Weights of a small GPT-style language model, trained from scratch on English Wikipedia: 16 layers, a variant of SOAP for these matrices.
Each number is 500 + 40 x the weight over its row's rms, rounded and kept within 0 to 999. Layers, rows and columns count from 0. Numbers have three digits each. The size before them is the row's rms in percent of the matrix's.

# o: layer 5 attention output (transposed), 128x96, rms 0.136, rows 20-28,83-92, columns 0-95
# v: layer 5 attention value, 64x96, rms 0.145, rows 20-28, columns 0-95
o83 108:521498448553525516550467522520501493491524487454477515532470461454521540525497491435520438467505500516489454503431498486468511371472469505480554544499507499439492427535484507455381437434496489531513514542519437553470534561439502454459477481478456416479522533432463533473502495460420511463
v20 086:411503495520455452543448517517517547557529514498463599564473448525470551467488507501481455496489531537486491489527482545483510499540473435504529429477502443435489395582436456488545440555512500461457605455526565478461487508468448513546484506513524479495497447560510482462517501546490522520
o20 091:557522502496513479491517453499499510456475507542451472559453535484532460533469492445503550472539534464483499499457479541518474560487567461444513484522514504452464562428550528535517507498406554489478455572514473596510525460574507482435426408504496437467506571548497502490540563539444460499
o84 086:464518444510431459511491484507526509572453435393508529519569433580455501476496470512457515510473424509474525555539530480535520489528447504541400533480454463527449490525486457460462529497460483518592517472428537483499534512470464532562528526431524481519554467499483507489515524432472564502
v21 109:492511518466526453493442516549485461458424466447512525480560503469535458504518491515508533444546475525509542521484526500663495533498491496562536511554516516513487494491445467571444521509475485551535502427469441486517485445476578500419506528459452516432479534564507483507458434548470522446
o21 084:474550477597528533448487516432529518544486543501477481510427508495527481464487437494472496552495492454450479529469413441425481530520483489488495539507454509489469512526495450488545479359495555457467517504597501618513453412462444512502545513521515527509510492527504510495459525511509501471
o85 110:503510507489496480501509465572481494433507604513477541441549523528517494524466497505525503411466500545487517470554489464451482574524546525480473441486585515533430479535541510511479460572486520513473458550432400415502503534522546402474465527501496455466449476514438541509546500518481533535
v22 095:511491423555486564534521475517491514459443551407472456507483464573527572437455502511457484483476604492482486457472515531468467395543511523536550512559480501487504530552500467510508485530517518484479497454573480533417436524452495486500499416484469551523493533443476459536504503510575496454
o22 088:472533543453520524469426485513462544463534516512530574559534498463465417518522472501558506508514468519487515531527471467473580587450489510531469449464452463502528517509447513531509504494405470505468555502449463488460540504615553529513509508547511511474471432552480591446427533496506460527
o86 107:447462413445491448458504556540529555531474509467456440465424536488532543390504516525398523479485515559561509553536462496553462429537461452505507540490492542458472428498551477498543506517552526478500458477508510506505543517446476540512501535441466519536515602514498498512531448505484479519
v23 100:505504477567587520515482491501506452462463482515537510489467539525496494552553552480445510605529490451491509467491555507495542516553454522520468555540551512498514517495479507569472437549484450518430573461539568518512485493470586516507519482574537430500512607514499485595480492455535489446
o23 095:480513507494502518432525523432517542506535547506511491578521489528526533487525508494579414477507452514468503502505437505504465549467495536453436459560510548487535482546451442460552520474460491592462510459543501425554519450548466551504521566412515483490587417526518504544534455466502500456
o87 099:595477453537519446492514479532494524396433528429463480502526497478472452499489502487395542521464524498523494465460488500488474465507509533525518553475467489538499551545499523479461523553554529395456523569502468566480498578453468455523493562525416509483451515447510493457518574508468506542
v24 095:509500516550530498508496374465499503486557503487477470492586509462458461492470539491524539436433519517505541503556508501539524513458516507392598489452443490479504447540472503524444431490495503540534464527531495516548490451576459504530491563525506465526535461550499457535430485494549576441
o24 089:429446529454521468472528559510480494403505529491542547503517425518522457479477487478404558484485517551512507507436439489489516547518494487572452426533525477596546566467537530543508467522412493477535485482498528557537470557490527573477456529503491488503550493540581493474542442498482500508
o88 099:510508481523504546548462476489529500471502458507507578480401490549436523525522497590588531518548471421484476527548545487471534535512488483506478550492521538485508495520446441508555496506539566519474544492504436421468490563542538484552571487453490514488442500460511468486485582593553463543
v25 099:478464471552512562469464537515505488493476513496429504436531498545593508487521494440471521496525445512481445556498470494436507489521522479537527524509470507471548479556471446480571462519492599591504503518447556543568498421510597512477509462547474536560506464529444532474490425502529433495
o25 088:528660562568535513443469536462505466524489506536558517493499482478502607414542484504491476492497473438563519543476438533550557468494516545517465533531556485514532438499493510488484464552525513586515513521489432467533518485529481523480446527467556477553530498540534464507500468533537527491
o89 099:490488477450530500543566474485488482547483497483468469533554479481483469497466499461527503508508491549433502563561558548493511494520493520505494505503510543495461489494462490514586519538428586437482556424487578567436537545513499516520602549553488504530466517567491565537582435560543483457
v26 111:469520545456473555531445547577507467443567499548521478498473529509529432518476468479526537473474440482540553506503444425421512506510478453454543487544458519554483512506556534510589508459470567500491428534497543474483538449491509510466493579491495510550479475604487466560504501591468505513
o26 112:479473462505456435504548482465492394557455543545506526533504461485482468504467562467429499524475505500495530447472533523520473481490530495501553482469475486581491421497474540500512504535494483488544537539477459520520587526452461473503435456385492431475570510413468426503562453531489533507
o90 100:479460492469464541479476413489413475497526535423495407531525496494502573546469539550521514511600480523503474539530496441447547456534518485470505467507536515432546517469517500510537508543518522481463477461464478523474481480528504487456501484511572480541418409565461575486470558496529431449
v27 083:548478428526492455592536533454526550497515485507590511551495526532448499490505555439407496524479523514495550449522453506439523464559477435492548527471570475524515488491476472488548516494506442558462495462558465466518500496488497520490432461466488543521501433495382523500560506551507577489
o27 094:579435583477376515478495513542497545506504493527506503546512448468475564388468493550587426480498467522455549515515548553488528543467481534525443519450488472463529505484504516517508493554448506493558504467506473520521529514499576472522560511538522407493547445518543508541480513510494528463
o91 086:490565403513522453479464450410561455519517504514543457446558525495467510473597461456504551516512498512513469470495485467520518451530456500534441513496514521503489506536496425493425516505519528489466449460431536418493500519478459533492376530527519510498528496457478539470455453430575479507
v28 092:478462505439454478458522486508549477509522508505561565520507466464433532569486538496466503500462523515487594484489542532476529556474495568517509437414453523502477616490507491478403476419438510483525454520474517462476399452510555546510538465489417566463504497507488506523496509488498496526
o28 101:522482468522465518560524511503489582457573498446465468442494477489552532455461490440496510537546560455511435485420484522500533529560552546523516508516524499502503481502470467515443452509528379510482485459478555471430484497533464515500439577490466456582501471551525458421466563501495528551
o92 093:502539492477538554492499469499495452527465522508500536523543511506508501497519535564390467484485456514478513516537566479492429474456452480521517471492543503464550520521524459542449455414559584489490467496502468455544486536558535499497511423573538524450492523382527514438485478484574403483